Each number is 50 + 15 x the weight over its row's rms, rounded and kept within 0 to 99. Layers, rows and columns count from 0. The size before them is the row's rms in percent of the matrix's.

# layer 5 MLP down (transposed), 704x256, rms 0.118, rows 667-685, columns 128-255
105:39 56 48 67 43 74 36 63 45 47 56 45 34 58 26 51 45 16 41 54 44 44 69 65 43 44 75 68 34 73 32 63 65 54 33 60 25 38 94 55 58 47 46 56 46 48 67 64 49 33 47 40 48 49 32 39 43 29 45 29 31 29 42 51 50 74 39 77 70 69 52 57 43 30 61 58 36 42 54 43 63 56 48 39 64 45 48 78 58 54 48 28 62 78 31 95 56 47 12 42 37 38 41 69 80 53 20 46 63 56 38 52 56 56 66 41 57 52 57 46 44 45 54 91 47 35 51 51
105:31 50 58 27 58 54 61 31 25 31 57 43 58 66 56 86 47 25 65 62 44 41 80 19 51 43 67 44 65 34 62 27 43 71 43 46 47 53 38 66 54 45 60 10 51 21 32 38 48 58 40 27 36 63 27 42 46 55 82 64 26 52 67 72 54 46 53 34 04 51 42 47 43 41 57 51 70 44 53 75 29 35 57 33 20 56 32 70 53 38 59 48 45 40 48 57 70 50 49 37 52 46 61 42 61 55 55 56 28 52 37 41 71 31 43 48 50 61 70 62 24 29 51 50 24 37 58 27
096:53 74 91 52 55 42 54 35 43 64 49 45 54 52 39 42 13 48 52 58 45 43 15 51 46 43 46 89 53 75 61 68 48 78 41 33 34 47 47 44 61 69 28 50 53 50 56 32 57 26 46 51 42 59 56 63 65 35 52 35 41 60 43 47 66 77 33 42 38 54 31 48 66 53 76 38 39 43 80 00 69 48 85 57 81 45 36 69 40 49 56 46 48 64 50 67 62 41 27 35 32 61 51 49 60 40 40 59 50 36 55 38 44 22 60 34 70 52 30 65 22 66 57 46 37 61 57 61
100:68 52 46 58 32 63 62 59 16 24 63 38 69 73 41 72 83 46 61 48 55 56 53 68 61 61 62 44 66 39 25 33 27 32 38 59 53 30 21 56 42 52 47 25 59 47 51 60 55 53 51 74 53 80 32 77 52 75 46 62 68 32 78 77 06 39 52 29 67 48 44 27 56 52 41 67 47 57 52 45 52 55 20 34 69 50 55 63 27 58 55 43 55 45 28 63 32 35 50 68 59 42 48 44 34 48 65 49 56 35 69 40 77 55 46 51 61 39 42 70 50 45 42 46 49 50 40 47
097:50 34 63 58 81 55 60 35 48 50 26 59 39 74 76 72 78 41 17 44 74 56 42 39 57 50 53 48 56 35 36 36 59 56 59 62 43 45 48 63 24 41 67 67 47 46 81 34 50 36 56 51 49 36 46 28 58 62 59 48 56 65 48 50 54 68 63 23 42 41 35 42 18 43 49 58 49 56 58 37 76 31 64 54 78 26 37 84 51 55 66 52 45 46 55 14 49 71 69 42 45 72 42 58 62 46 88 30 53 75 36 55 62 45 54 59 74 19 73 56 63 76 53 48 66 27 47 49
096:60 55 56 57 44 34 39 72 48 49 62 35 57 72 66 27 26 61 37 48 56 61 70 39 63 44 37 51 29 51 45 49 45 48 68 59 73 51 50 39 37 60 52 34 61 71 60 60 73 30 46 54 49 56 45 64 68 35 38 46 18 35 62 52 42 45 47 49 49 63 65 74 19 44 41 78 42 41 68 25 69 55 36 36 71 65 49 70 57 51 16 18 45 35 49 61 71 48 78 67 59 58 57 32 50 40 74 45 66 32 33 30 56 61 59 62 26 54 55 86 66 36 26 53 42 55 43 40
091:58 58 24 85 47 56 69 38 40 30 52 33 49 46 39 35 86 20 30 57 49 37 53 64 44 34 55 60 40 86 51 47 64 71 71 43 39 35 47 59 60 28 34 46 81 81 57 54 51 68 64 61 39 64 28 35 23 39 69 55 31 57 38 57 52 38 54 64 65 57 58 41 45 44 47 49 24 47 68 35 78 29 60 57 60 30 31 33 53 58 33 50 47 48 54 46 47 73 73 77 45 31 57 50 51 66 58 57 55 55 67 41 64 60 65 50 50 73 34 54 48 49 59 49 51 39 60 46
102:55 60 52 74 34 69 57 47 38 48 66 88 53 40 59 59 55 33 42 30 52 34 65 64 41 34 33 45 55 54 40 54 55 02 55 43 27 38 48 62 39 53 61 59 51 88 64 38 33 67 61 43 45 65 33 60 60 43 38 30 37 67 58 54 33 58 70 34 36 51 63 81 44 57 29 32 54 44 76 47 47 59 68 71 50 66 25 39 37 32 73 31 59 52 53 41 40 52 63 42 33 38 57 33 69 57 64 63 55 51 47 59 68 44 64 82 34 38 82 60 35 51 50 45 63 53 45 37
100:62 47 61 70 54 54 61 72 48 24 72 49 67 70 47 43 52 36 36 55 58 72 47 56 35 54 42 25 63 51 53 52 34 61 35 55 69 41 70 57 58 59 31 21 39 45 44 54 43 75 40 71 49 51 37 44 57 43 44 84 57 52 65 54 33 75 54 66 60 51 53 61 40 32 63 42 92 21 51 47 40 57 54 51 52 63 37 47 41 63 45 60 66 23 41 65 81 32 66 63 55 53 18 43 44 37 45 38 34 35 38 57 74 55 68 55 64 46 60 30 52 57 37 34 12 41 32 40
086:57 44 62 45 67 68 51 36 46 44 68 36 57 44 59 53 60 60 61 62 69 46 74 55 35 42 35 34 20 38 56 43 60 31 51 65 49 39 51 92 49 58 43 31 20 52 51 49 40 49 14 50 38 53 51 62 55 57 59 41 49 55 34 29 51 76 51 72 37 37 58 56 21 40 72 47 73 75 41 04 57 32 42 45 54 49 49 59 36 50 55 64 19 47 63 35 56 35 26 44 50 70 54 60 47 56 56 62 70 41 39 36 63 62 37 56 56 39 63 57 65 48 45 67 61 67 47 48
098:32 42 48 31 37 32 54 59 51 67 51 42 59 17 54 44 80 85 27 61 52 36 53 38 52 63 96 54 36 38 45 37 46 54 50 53 55 40 33 61 52 33 32 49 58 47 62 33 42 68 60 60 62 52 62 29 63 52 52 58 79 55 73 51 63 59 61 43 71 67 29 48 32 42 72 30 29 42 81 35 32 40 72 65 19 32 55 33 69 49 38 46 58 54 47 39 41 72 51 60 55 72 56 50 59 77 82 56 36 33 40 41 47 70 32 65 65 57 47 82 44 39 40 50 69 38 64 43
104:34 75 71 38 62 55 57 49 51 30 49 38 41 51 55 54 14 39 51 62 44 56 53 54 61 54 70 39 34 73 73 82 32 32 49 67 34 43 47 45 46 37 45 38 25 45 29 47 49 87 60 32 64 68 57 35 56 45 44 38 18 49 33 64 55 56 25 45 45 40 41 68 96 66 57 32 70 60 33 60 42 42 37 38 31 57 66 62 46 36 72 21 60 49 51 53 28 51 66 39 49 56 42 43 43 15 60 47 60 29 35 24 45 41 71 33 42 80 35 65 65 20 41 39 48 55 63 69
099:26 55 64 57 63 52 35 50 36 44 37 30 45 47 42 73 88 51 46 84 68 51 45 57 35 46 63 51 36 51 40 63 53 57 41 23 47 52 37 62 61 33 50 61 41 57 43 37 69 47 25 26 42 26 48 59 57 57 60 40 46 30 52 60 53 79 64 45 57 43 40 58 58 40 40 77 35 55 50 52 42 49 33 54 75 50 33 50 41 91 13 45 31 64 58 30 72 56 37 41 49 55 37 32 73 54 46 62 65 38 31 51 63 65 35 38 57 61 59 63 66 48 52 41 38 62 20 49
106:46 32 51 44 37 46 37 55 43 60 80 55 55 30 60 45 69 60 30 10 53 70 75 46 36 59 60 55 59 27 32 60 61 44 25 36 57 53 36 65 99 53 29 67 38 23 31 44 65 48 32 39 42 66 56 62 46 69 31 43 64 57 24 69 77 21 56 60 31 29 49 54 43 25 51 37 45 82 47 68 21 55 68 53 25 50 32 71 50 88 57 58 53 48 80 45 51 48 59 70 37 13 57 73 44 67 64 36 61 82 58 53 32 62 51 53 52 30 38 57 39 61 48 57 32 33 67 64
096:64 52 39 52 64 42 40 65 51 45 56 53 76 69 61 52 46 49 59 66 75 52 52 55 58 23 54 69 60 58 51 26 58 37 34 22 68 28 38 76 44 66 60 63 50 53 40 64 46 55 55 61 45 58 58 36 64 68 57 70 51 53 61 51 38 38 55 35 34 53 44 33 32 28 43 56 96 46 40 63 32 48 38 62 84 57 43 32 66 76 31 76 41 43 58 62 34 48 50 40 60 22 35 81 36 22 56 66 34 45 81 34 58 46 45 49 44 49 49 37 38 64 46 35 51 56 29 62
103:33 37 22 43 36 49 32 40 59 22 39 52 67 22 91 43 47 40 57 23 70 65 48 32 52 68 37 55 53 54 43 61 48 34 63 32 73 66 38 64 16 61 57 55 70 31 36 53 54 66 72 60 44 59 30 67 71 87 41 77 54 42 50 85 47 57 29 39 43 65 44 63 39 63 48 61 44 31 26 34 46 59 56 47 52 44 62 44 57 65 49 37 59 65 37 47 61 30 68 41 50 49 50 51 59 40 48 62 60 64 42 75 30 40 11 48 72 50 37 59 60 56 50 13 50 48 39 71
097:55 56 78 37 73 42 45 35 13 68 47 60 45 48 75 49 39 45 29 52 37 37 17 29 61 70 20 66 34 32 45 54 55 30 58 28 48 48 38 74 29 32 48 46 59 57 41 31 71 34 35 81 35 60 48 36 57 42 41 64 36 79 70 53 62 23 53 60 42 63 69 27 37 44 49 25 49 36 63 51 60 74 73 37 60 56 63 67 46 31 43 56 41 69 73 49 64 59 66 44 43 60 53 40 60 69 37 32 64 41 72 48 39 18 70 47 64 29 55 59 39 37 43 50 61 67 44 56
105:34 35 30 42 24 62 39 51 64 53 55 38 68 31 71 36 21 49 70 64 59 61 20 64 59 49 35 58 59 80 62 57 78 60 34 51 82 35 74 39 50 61 70 36 45 31 39 65 69 36 63 56 50 24 70 35 39 33 41 53 48 61 40 19 25 28 57 49 48 54 64 61 60 64 31 56 50 53 43 45 27 53 67 78 32 38 61 45 29 56 58 48 48 63 49 33 39 47 04 49 55 74 47 51 41 32 42 15 41 75 41 70 63 29 41 72 21 42 43 82 65 12 38 49 63 48 51 49
096:51 45 50 50 29 31 40 45 69 40 22 47 74 25 38 42 25 48 39 36 59 61 07 60 57 52 67 44 24 19 72 68 49 48 65 36 61 54 40 44 34 50 17 36 39 59 75 51 52 65 38 33 54 06 57 39 42 34 54 11 52 50 59 53 62 33 53 45 54 85 68 52 28 48 77 56 53 49 53 00 53 35 37 55 37 56 36 39 38 48 69 87 80 75 57 53 40 43 32 41 79 78 47 47 48 18 77 69 41 72 46 54 58 49 35 48 68 44 63 38 64 53 38 62 33 68 38 52
# layer 5 MLP gate, 704x256, rms 0.135, rows 668-685, columns 128-255
096:51 53 48 41 58 56 63 53 54 46 44 73 43 48 48 55 49 24 67 30 42 40 81 69 48 48 54 52 22 45 61 52 63 48 51 65 65 50 72 27 42 17 55 73 70 57 46 34 21 50 47 59 39 58 36 43 29 35 55 36 42 62 43 40 43 47 58 56 26 51 49 31 08 31 33 41 39 50 62 71 67 46 37 52 53 29 81 72 45 47 16 69 54 67 48 45 50 56 44 36 44 49 67 25 52 65 38 78 65 57 77 53 39 66 47 48 71 53 52 36 55 31 65 56 47 51 28 39
103:15 41 67 39 72 30 66 59 67 46 35 83 41 56 39 64 65 46 55 22 42 47 60 70 56 28 31 63 48 57 66 73 29 64 70 51 47 37 61 64 82 54 34 44 22 73 38 72 31 30 52 51 79 51 33 59 60 66 42 59 47 52 44 48 42 50 47 34 30 49 45 28 50 40 62 32 42 52 56 29 55 36 63 54 53 27 36 63 46 49 35 55 75 19 37 53 54 48 58 62 55 52 38 51 45 42 51 55 88 65 38 45 22 39 71 52 30 61 61 65 51 48 51 62 50 75 58 26
096:39 50 43 56 73 57 43 47 33 35 35 69 29 28 67 51 41 45 50 62 56 41 56 35 30 35 45 33 55 56 64 40 64 47 43 29 59 53 42 50 76 65 75 62 46 37 44 42 54 33 64 24 14 62 63 22 60 53 60 55 41 78 52 35 71 60 66 68 45 42 61 41 61 78 63 32 43 63 60 48 44 37 50 56 29 49 57 36 50 57 57 61 31 09 56 50 63 67 37 62 66 34 24 56 63 37 45 63 16 60 64 62 43 51 69 29 46 78 69 85 61 44 80 53 55 44 54 68
107:68 47 45 37 55 37 25 55 42 77 41 63 40 59 72 69 52 38 06 18 48 63 62 60 47 49 83 53 53 55 63 43 52 34 51 59 54 23 47 73 14 46 61 61 24 61 75 56 63 43 52 18 46 50 51 43 49 31 33 47 35 48 58 51 32 67 59 33 75 15 31 24 55 62 44 41 51 55 66 32 59 58 55 26 89 50 09 62 60 16 67 36 41 52 80 32 34 43 46 37 48 68 40 45 38 53 64 30 50 57 69 46 47 71 62 58 71 51 35 67 59 29 57 23 45 35 49 40
100:62 63 55 62 30 49 47 38 71 42 29 56 58 18 62 42 57 75 42 53 50 83 78 52 38 49 59 40 33 41 52 34 49 31 58 62 33 58 33 56 74 38 46 71 67 31 48 55 66 57 46 55 52 42 39 42 38 62 47 42 60 77 35 43 52 56 56 55 46 29 44 44 50 62 58 39 59 80 72 09 68 72 45 26 28 50 47 18 44 46 62 27 36 34 25 33 55 51 66 39 61 60 43 11 49 40 52 41 48 47 68 74 58 56 47 28 51 66 56 55 24 31 49 40 15 39 34 51
087:46 57 46 46 52 58 37 84 56 52 48 62 49 57 54 53 60 76 09 60 42 60 66 55 32 82 43 31 58 81 37 52 32 59 50 58 47 64 66 44 27 62 51 63 44 46 44 28 67 43 59 70 65 72 49 66 73 83 64 26 29 48 71 59 31 64 62 59 37 57 36 64 69 72 27 39 52 56 48 71 25 58 58 36 25 26 69 46 39 58 79 51 72 53 70 33 59 24 46 41 50 61 56 51 55 24 61 31 44 38 52 50 49 56 51 30 73 33 47 61 47 61 57 31 33 57 43 66
098:28 51 40 67 36 51 45 56 57 42 37 34 77 29 40 50 56 33 37 23 35 43 55 48 61 48 36 41 77 57 59 15 64 59 61 64 38 59 49 53 38 61 63 78 54 44 36 39 56 36 45 35 41 27 42 61 57 66 72 30 48 43 53 65 65 61 20 39 57 44 54 51 34 54 26 53 43 42 55 13 51 83 61 31 75 26 30 25 38 49 61 62 60 39 48 67 40 54 73 59 55 32 44 59 71 54 44 57 50 32 59 11 55 61 45 55 68 75 53 32 34 37 66 43 65 56 52 60
098:43 43 39 39 46 43 66 43 53 52 32 39 38 59 38 30 47 70 52 43 64 65 36 50 50 11 59 46 60 48 82 52 30 34 47 45 78 33 60 49 09 19 44 39 42 49 40 49 53 42 56 41 17 56 90 57 50 37 36 37 43 34 68 48 70 58 89 60 20 49 50 65 53 48 57 34 76 45 46 74 53 53 55 15 54 32 50 69 50 57 40 62 53 51 58 53 61 30 78 50 62 67 45 45 50 62 56 52 18 42 58 43 40 63 39 55 33 53 24 38 49 45 68 38 24 54 37 36
096:24 57 49 54 55 85 60 30 35 41 41 54 46 40 51 53 47 48 68 42 27 50 60 53 47 49 46 45 40 70 34 65 45 49 68 46 43 35 55 75 40 45 50 17 20 58 73 40 71 29 65 45 36 63 70 37 60 62 74 19 65 66 67 61 44 37 52 63 49 31 47 55 45 50 54 24 32 94 31 22 50 56 54 54 56 52 69 68 50 70 69 60 48 45 78 38 36 58 36 15 65 49 64 63 55 53 25 58 34 47 48 54 60 21 66 52 46 59 83 69 75 47 73 63 51 63 45 49
093:37 35 43 25 38 60 61 72 73 63 37 29 56 41 36 29 57 37 55 33 54 64 64 69 83 54 37 37 60 51 44 60 41 37 50 11 31 46 61 74 48 39 33 56 23 39 53 59 74 48 62 40 54 29 38 54 52 30 52 55 53 47 35 43 37 99 27 46 34 59 37 51 76 57 41 60 62 49 62 41 39 34 64 46 45 33 52 74 41 63 59 55 51 37 68 75 49 61 72 50 55 39 75 38 46 47 25 50 48 63 57 63 78 68 50 32 30 39 67 36 56 42 35 36 51 53 57 70
100:56 46 54 35 45 11 34 77 48 59 59 73 68 55 66 48 47 45 45 85 62 31 48 36 48 07 27 64 71 53 60 34 61 19 63 35 79 47 47 58 60 66 63 51 69 48 66 56 55 48 47 48 50 36 42 52 34 49 50 69 50 40 70 65 54 33 53 37 35 45 30 32 40 30 45 61 68 52 66 06 78 59 48 41 54 69 77 48 49 41 33 90 78 36 64 18 50 67 47 42 69 36 21 54 56 72 40 61 68 40 39 55 40 39 37 53 62 47 52 49 56 89 41 62 38 53 51 22
103:64 32 33 30 61 63 82 45 76 55 45 79 56 50 28 57 18 57 57 47 63 49 49 88 22 10 65 28 45 18 27 42 74 53 47 59 47 48 54 56 52 41 41 65 40 54 51 52 33 41 60 68 18 59 46 53 87 41 68 56 74 64 59 56 40 03 43 67 66 39 74 46 72 53 53 46 63 43 42 53 29 66 53 44 55 41 37 56 42 52 53 75 36 34 40 42 60 45 28 40 31 46 57 38 69 68 49 33 40 48 53 19 34 58 36 55 92 87 30 99 58 69 55 34 23 27 53 60
104:51 47 51 64 60 26 83 47 56 55 21 56 57 57 48 42 75 53 65 80 53 51 61 35 47 74 40 57 57 77 49 44 49 44 45 43 49 23 39 25 37 59 67 34 59 51 61 56 68 65 61 59 27 22 52 25 51 45 40 71 52 60 53 38 57 70 49 62 40 54 40 46 50 28 65 66 43 37 64 38 60 69 50 58 23 30 57 32 46 32 84 45 44 71 22 62 15 60 60 50 48 07 52 54 27 31 25 52 21 47 24 36 58 64 63 35 45 57 16 44 54 35 64 58 61 50 54 59
101:43 65 36 60 46 77 56 51 60 83 59 58 58 24 43 57 22 58 61 51 34 50 36 36 66 47 41 41 62 54 71 42 58 34 46 47 64 62 55 26 37 35 65 34 71 65 39 37 45 32 47 47 57 42 50 44 68 18 19 83 07 54 41 43 53 42 35 35 39 42 74 50 36 49 60 77 73 46 32 58 50 70 58 56 37 28 51 34 53 55 71 49 43 63 53 59 49 54 56 66 43 40 69 54 40 27 68 41 30 64 69 37 47 29 53 67 58 54 51 61 47 39 41 38 41 67 39 38
097:51 58 43 49 34 57 60 65 72 46 41 15 70 50 64 65 58 75 63 57 67 57 55 44 66 29 76 25 75 56 49 51 42 43 55 61 43 48 57 52 74 27 48 42 52 44 38 62 55 34 30 28 71 54 51 41 48 53 74 43 60 34 55 28 59 45 75 55 42 35 38 52 66 80 41 78 49 69 51 64 57 27 59 27 23 56 70 55 44 55 55 52 57 61 63 41 85 73 91 32 37 62 42 47 32 54 47 25 43 45 30 41 53 71 41 36 54 53 55 39 67 51 39 32 45 40 65 57
098:23 71 43 65 62 60 77 64 61 75 40 40 57 37 84 51 38 70 61 49 53 47 47 60 52 43 45 45 41 64 35 39 31 43 47 70 31 49 55 49 58 46 21 75 30 40 65 64 38 41 58 43 44 66 55 35 40 69 51 50 15 39 48 53 44 36 75 70 43 35 64 40 69 71 96 46 12 60 47 44 39 45 52 40 60 50 56 32 38 56 32 44 67 19 81 66 52 44 57 71 66 44 51 16 56 36 49 40 52 62 43 46 41 61 49 76 35 45 34 38 43 75 45 44 61 27 54 61
101:62 59 59 52 44 50 52 59 57 31 65 33 63 51 28 39 46 68 25 34 32 70 33 54 46 34 52 59 73 52 48 52 52 38 49 53 34 59 41 49 39 33 68 66 40 21 69 44 61 41 68 44 64 32 60 76 37 06 51 51 51 38 42 66 59 56 65 36 85 56 50 50 77 46 28 53 29 58 82 59 54 48 56 51 94 60 27 46 59 61 66 65 41 58 65 62 48 37 20 22 54 31 59 49 51 20 57 57 49 53 32 37 71 34 44 31 48 50 67 48 18 31 38 39 72 56 76 53
100:49 21 36 20 41 49 55 33 52 67 48 56 57 42 35 53 29 44 67 40 53 52 64 60 50 19 66 63 45 48 54 50 42 58 64 58 51 50 45 63 63 53 56 61 49 23 38 77 45 54 13 23 31 31 55 33 57 69 33 45 46 68 60 69 58 47 46 22 44 58 66 54 42 44 74 15 52 62 25 56 52 54 48 57 57 60 51 40 34 36 53 57 24 44 59 64 44 49 63 19 58 46 48 50 37 86 49 52 59 65 41 37 47 26 41 51 31 55 52 51 50 67 43 51 49 51 61 68
# layer 5 MLP up, 704x256, rms 0.134, rows 668-685, columns 128-255
110:17 44 62 46 72 40 45 56 34 67 59 49 68 44 38 28 72 56 76 15 62 37 27 29 24 26 58 50 27 54 50 60 63 54 55 45 61 70 45 47 00 51 44 59 60 51 78 31 50 55 36 52 69 59 54 29 29 34 55 58 65 55 56 41 42 40 36 44 60 60 56 76 46 36 33 47 19 37 45 69 66 50 51 49 58 59 28 45 67 57 38 53 69 41 23 64 20 68 57 48 28 40 75 71 44 51 35 66 58 62 61 57 54 71 54 39 41 72 41 66 54 62 78 56 68 51 51 49
099:35 74 67 57 64 57 64 50 28 48 28 68 59 27 52 53 32 50 49 61 42 48 49 69 64 35 41 62 68 67 22 75 37 77 65 82 48 54 72 48 57 23 53 53 29 71 26 66 68 44 41 45 61 58 23 62 50 69 22 50 29 59 39 52 56 77 65 27 46 40 71 24 32 19 60 34 50 59 30 29 34 17 61 42 37 44 50 37 58 57 53 45 62 40 63 67 67 50 48 55 54 48 44 67 54 34 53 69 60 40 18 39 51 58 52 53 60 57 78 55 50 32 54 56 33 48 77 43
090:77 40 57 66 46 48 55 56 43 47 75 40 61 69 40 68 73 63 45 14 53 48 54 25 61 50 60 60 61 47 56 52 59 47 50 66 10 64 52 54 26 38 38 35 75 38 62 40 63 60 41 64 58 31 35 64 56 22 33 66 58 61 77 57 34 53 66 43 53 79 49 24 42 40 04 59 56 13 39 68 21 41 59 44 64 64 22 78 57 61 62 61 71 83 44 61 41 22 43 64 17 61 56 37 29 53 45 47 53 37 38 33 40 12 63 51 47 35 45 33 29 42 46 55 39 62 48 27
100:71 40 64 44 66 46 46 46 40 59 30 33 70 29 51 55 62 53 52 54 52 52 55 47 54 55 33 63 48 39 51 21 70 11 55 85 72 57 22 55 37 55 50 61 59 51 71 23 78 57 53 35 49 61 55 63 43 65 47 49 49 48 74 63 36 54 46 46 48 36 73 32 68 62 33 29 60 63 50 44 83 67 58 44 33 34 51 53 81 35 43 67 67 52 67 41 48 52 54 31 53 42 68 73 23 50 28 27 50 55 49 40 27 44 43 27 23 36 43 49 21 47 68 68 25 56 22 39
092:50 48 44 59 43 32 47 19 39 66 46 49 71 35 33 59 45 48 42 43 43 50 60 61 58 68 43 49 61 40 59 63 65 61 41 55 61 57 35 58 70 35 69 79 51 19 66 37 68 20 47 63 41 52 47 56 36 54 46 61 49 49 37 26 56 54 60 59 62 41 51 34 71 61 34 72 53 76 38 59 65 41 67 19 41 47 37 37 45 64 42 47 54 17 34 69 44 76 60 44 61 60 27 44 18 16 79 48 59 45 63 66 43 29 64 56 43 61 53 67 71 44 50 28 35 51 14 59
087:53 29 73 62 65 46 38 46 36 61 51 41 26 49 65 56 51 37 53 44 57 34 48 52 79 46 60 30 63 33 43 57 51 32 53 67 49 35 56 66 73 44 58 59 82 66 48 57 52 37 53 24 96 31 45 56 53 45 65 48 76 54 61 26 57 46 56 12 23 49 50 55 51 46 59 72 57 48 30 20 57 84 70 52 62 68 30 48 47 75 46 43 35 59 51 61 53 40 58 55 69 42 67 37 70 63 57 63 49 42 88 42 22 34 56 49 44 61 56 38 54 48 42 89 68 62 50 42
090:68 43 65 56 77 50 70 13 65 54 32 62 68 52 56 74 72 66 29 36 32 56 88 49 55 49 63 51 48 31 73 42 47 37 47 32 51 29 57 55 59 46 64 35 60 65 57 56 38 39 55 56 34 61 46 37 66 60 00 78 49 61 43 57 37 52 55 60 48 45 44 54 27 37 63 37 65 48 57 63 50 68 51 56 54 60 63 43 32 51 30 17 47 63 47 36 73 24 75 43 47 47 67 51 64 56 47 43 39 60 44 53 44 44 66 77 47 18 55 77 55 74 05 42 47 77 78 52
097:38 52 23 33 28 40 74 51 52 63 57 47 58 41 33 26 51 55 52 38 35 49 34 49 66 40 64 53 54 70 47 56 39 50 51 57 60 52 35 45 28 26 41 63 37 38 28 53 68 56 68 53 33 34 78 55 47 67 67 32 43 48 61 52 49 72 62 52 36 58 83 66 56 60 55 58 52 63 59 89 46 34 57 09 44 39 29 61 43 38 50 62 40 39 55 48 43 31 47 30 57 58 38 81 45 98 21 53 48 56 43 32 28 51 70 49 49 43 05 53 61 37 67 39 54 71 42 55
092:31 49 65 57 46 80 45 35 48 45 27 54 66 41 60 50 50 47 55 58 41 42 64 33 33 45 42 38 47 71 51 54 65 55 72 56 50 55 37 80 42 41 50 49 22 54 85 50 61 32 41 50 33 48 58 57 61 62 73 08 79 50 70 68 60 38 58 64 46 72 55 53 45 43 52 37 23 77 63 31 54 37 52 66 57 58 69 63 48 66 61 63 57 66 52 49 23 52 36 61 60 53 62 40 57 59 34 57 47 46 55 33 84 05 67 61 50 51 62 73 89 55 69 35 62 73 72 58
095:50 50 63 16 33 65 47 58 87 45 60 49 58 51 46 69 80 59 58 52 56 50 30 78 74 60 66 53 50 59 50 37 35 18 47 31 50 61 24 45 57 24 40 35 59 57 55 50 37 13 61 57 35 38 39 78 47 46 43 67 43 35 44 46 54 58 59 55 15 55 41 49 51 45 59 60 49 48 60 54 50 39 44 65 50 59 55 54 64 31 21 48 85 56 70 42 59 38 38 49 43 29 31 43 35 40 53 59 49 56 63 63 45 42 47 48 54 54 80 47 32 19 55 72 33 49 36 31
100:50 38 41 47 61 70 51 49 42 47 41 62 28 31 50 72 41 65 53 61 46 63 41 33 58 58 30 24 35 46 26 52 41 75 83 59 49 43 28 54 67 21 52 34 51 38 51 68 60 58 46 67 47 64 68 77 45 42 25 36 66 78 40 42 54 37 57 52 33 45 37 47 50 49 76 44 16 62 74 44 32 58 42 51 33 15 42 55 49 34 19 56 56 55 48 36 39 42 37 10 38 39 80 70 46 37 41 55 48 50 64 48 62 61 78 56 62 49 56 40 51 43 87 45 47 45 58 68
099:76 35 56 50 54 41 59 42 63 52 68 46 53 92 58 61 22 83 55 46 41 44 60 45 51 49 51 64 38 45 58 67 52 46 55 37 84 28 42 39 55 48 50 45 66 53 36 45 69 26 40 55 33 39 44 60 76 51 51 55 62 41 34 39 61 22 47 43 48 65 73 65 72 67 33 21 50 49 60 41 47 51 32 40 52 74 58 45 38 27 34 67 39 54 56 61 79 64 17 61 43 43 32 27 43 51 62 41 45 36 64 24 53 42 50 54 90 64 60 67 69 81 46 26 65 46 31 47
102:51 31 57 69 41 68 73 51 43 83 43 15 62 23 46 56 55 55 52 52 81 46 39 59 49 43 55 47 27 55 53 81 67 61 60 55 37 28 72 63 57 27 49 43 64 54 47 38 53 69 58 30 39 53 63 19 72 21 34 55 44 56 38 41 54 83 65 68 59 59 45 86 21 52 62 74 39 36 65 14 44 59 47 49 44 31 61 43 48 53 75 21 49 35 54 48 55 43 63 33 43 32 21 64 73 54 55 19 48 35 74 43 42 61 41 48 64 51 47 63 41 60 88 24 52 53 75 32
092:34 44 50 43 17 48 54 53 52 61 71 67 55 59 31 60 50 59 57 81 51 24 47 35 63 47 43 38 57 58 62 70 61 72 59 45 55 51 57 53 64 37 57 16 84 51 87 41 54 65 39 68 39 55 39 46 41 52 48 68 28 64 60 48 48 48 47 54 41 52 37 56 62 39 52 44 56 58 61 37 48 56 45 48 71 74 32 51 57 43 48 54 61 46 74 70 43 59 67 77 72 49 55 56 62 30 65 29 61 34 60 26 50 60 39 58 65 38 54 69 62 50 54 44 34 75 32 55
101:66 46 57 35 66 56 51 30 71 52 58 54 43 67 55 61 65 39 23 51 52 49 24 60 45 61 45 46 54 44 56 69 43 50 53 59 72 51 47 21 48 64 36 14 45 51 58 43 34 52 42 43 22 36 53 79 17 41 32 39 65 44 46 50 81 71 60 58 58 60 43 64 31 40 33 72 43 22 59 37 37 66 30 52 57 63 22 65 33 34 36 58 29 25 57 43 38 43 39 57 58 54 46 45 48 35 66 53 59 59 55 32 70 38 72 76 32 38 50 66 41 42 67 47 50 58 52 50
097:16 60 42 68 44 47 74 59 41 81 59 55 12 71 51 63 52 68 56 75 45 52 50 43 38 36 37 15 41 65 65 60 55 39 45 60 49 41 42 39 40 20 36 77 44 37 44 61 74 45 33 76 79 67 71 48 33 49 72 66 29 54 43 21 71 38 41 69 64 47 59 59 86 64 70 66 09 80 55 48 62 91 70 50 78 69 36 40 49 77 48 48 60 38 64 36 60 31 51 46 56 40 40 20 56 31 58 56 62 48 31 83 42 48 55 55 40 49 38 61 51 50 55 61 49 46 29 53
105:77 49 39 34 40 46 51 46 65 55 69 70 89 46 39 47 54 53 64 58 52 47 43 54 44 54 52 81 50 55 61 69 71 48 43 54 43 51 31 49 73 67 83 50 72 64 64 66 62 58 51 33 24 39 43 48 15 23 28 47 51 53 46 58 39 36 60 54 50 55 39 40 53 56 52 40 34 60 85 11 39 52 29 67 38 40 65 59 58 42 75 83 51 45 56 40 05 44 28 77 46 58 42 49 60 33 31 42 54 61 56 53 76 41 18 37 32 57 40 67 55 43 19 46 31 46 56 47
114:42 47 47 39 29 52 46 29 55 74 56 42 52 48 48 42 48 39 48 42 62 53 33 63 52 31 90 50 69 46 40 57 31 48 66 67 50 46 39 50 69 59 52 41 63 16 26 86 42 38 18 24 25 48 70 48 60 63 29 56 51 42 64 72 77 50 39 32 44 62 74 77 41 42 69 14 45 75 49 88 72 34 61 50 50 62 39 48 62 52 55 38 48 48 63 53 24 41 48 43 60 32 46 57 51 77 28 44 54 40 42 53 64 31 22 35 43 62 51 52 43 56 59 31 41 20 31 75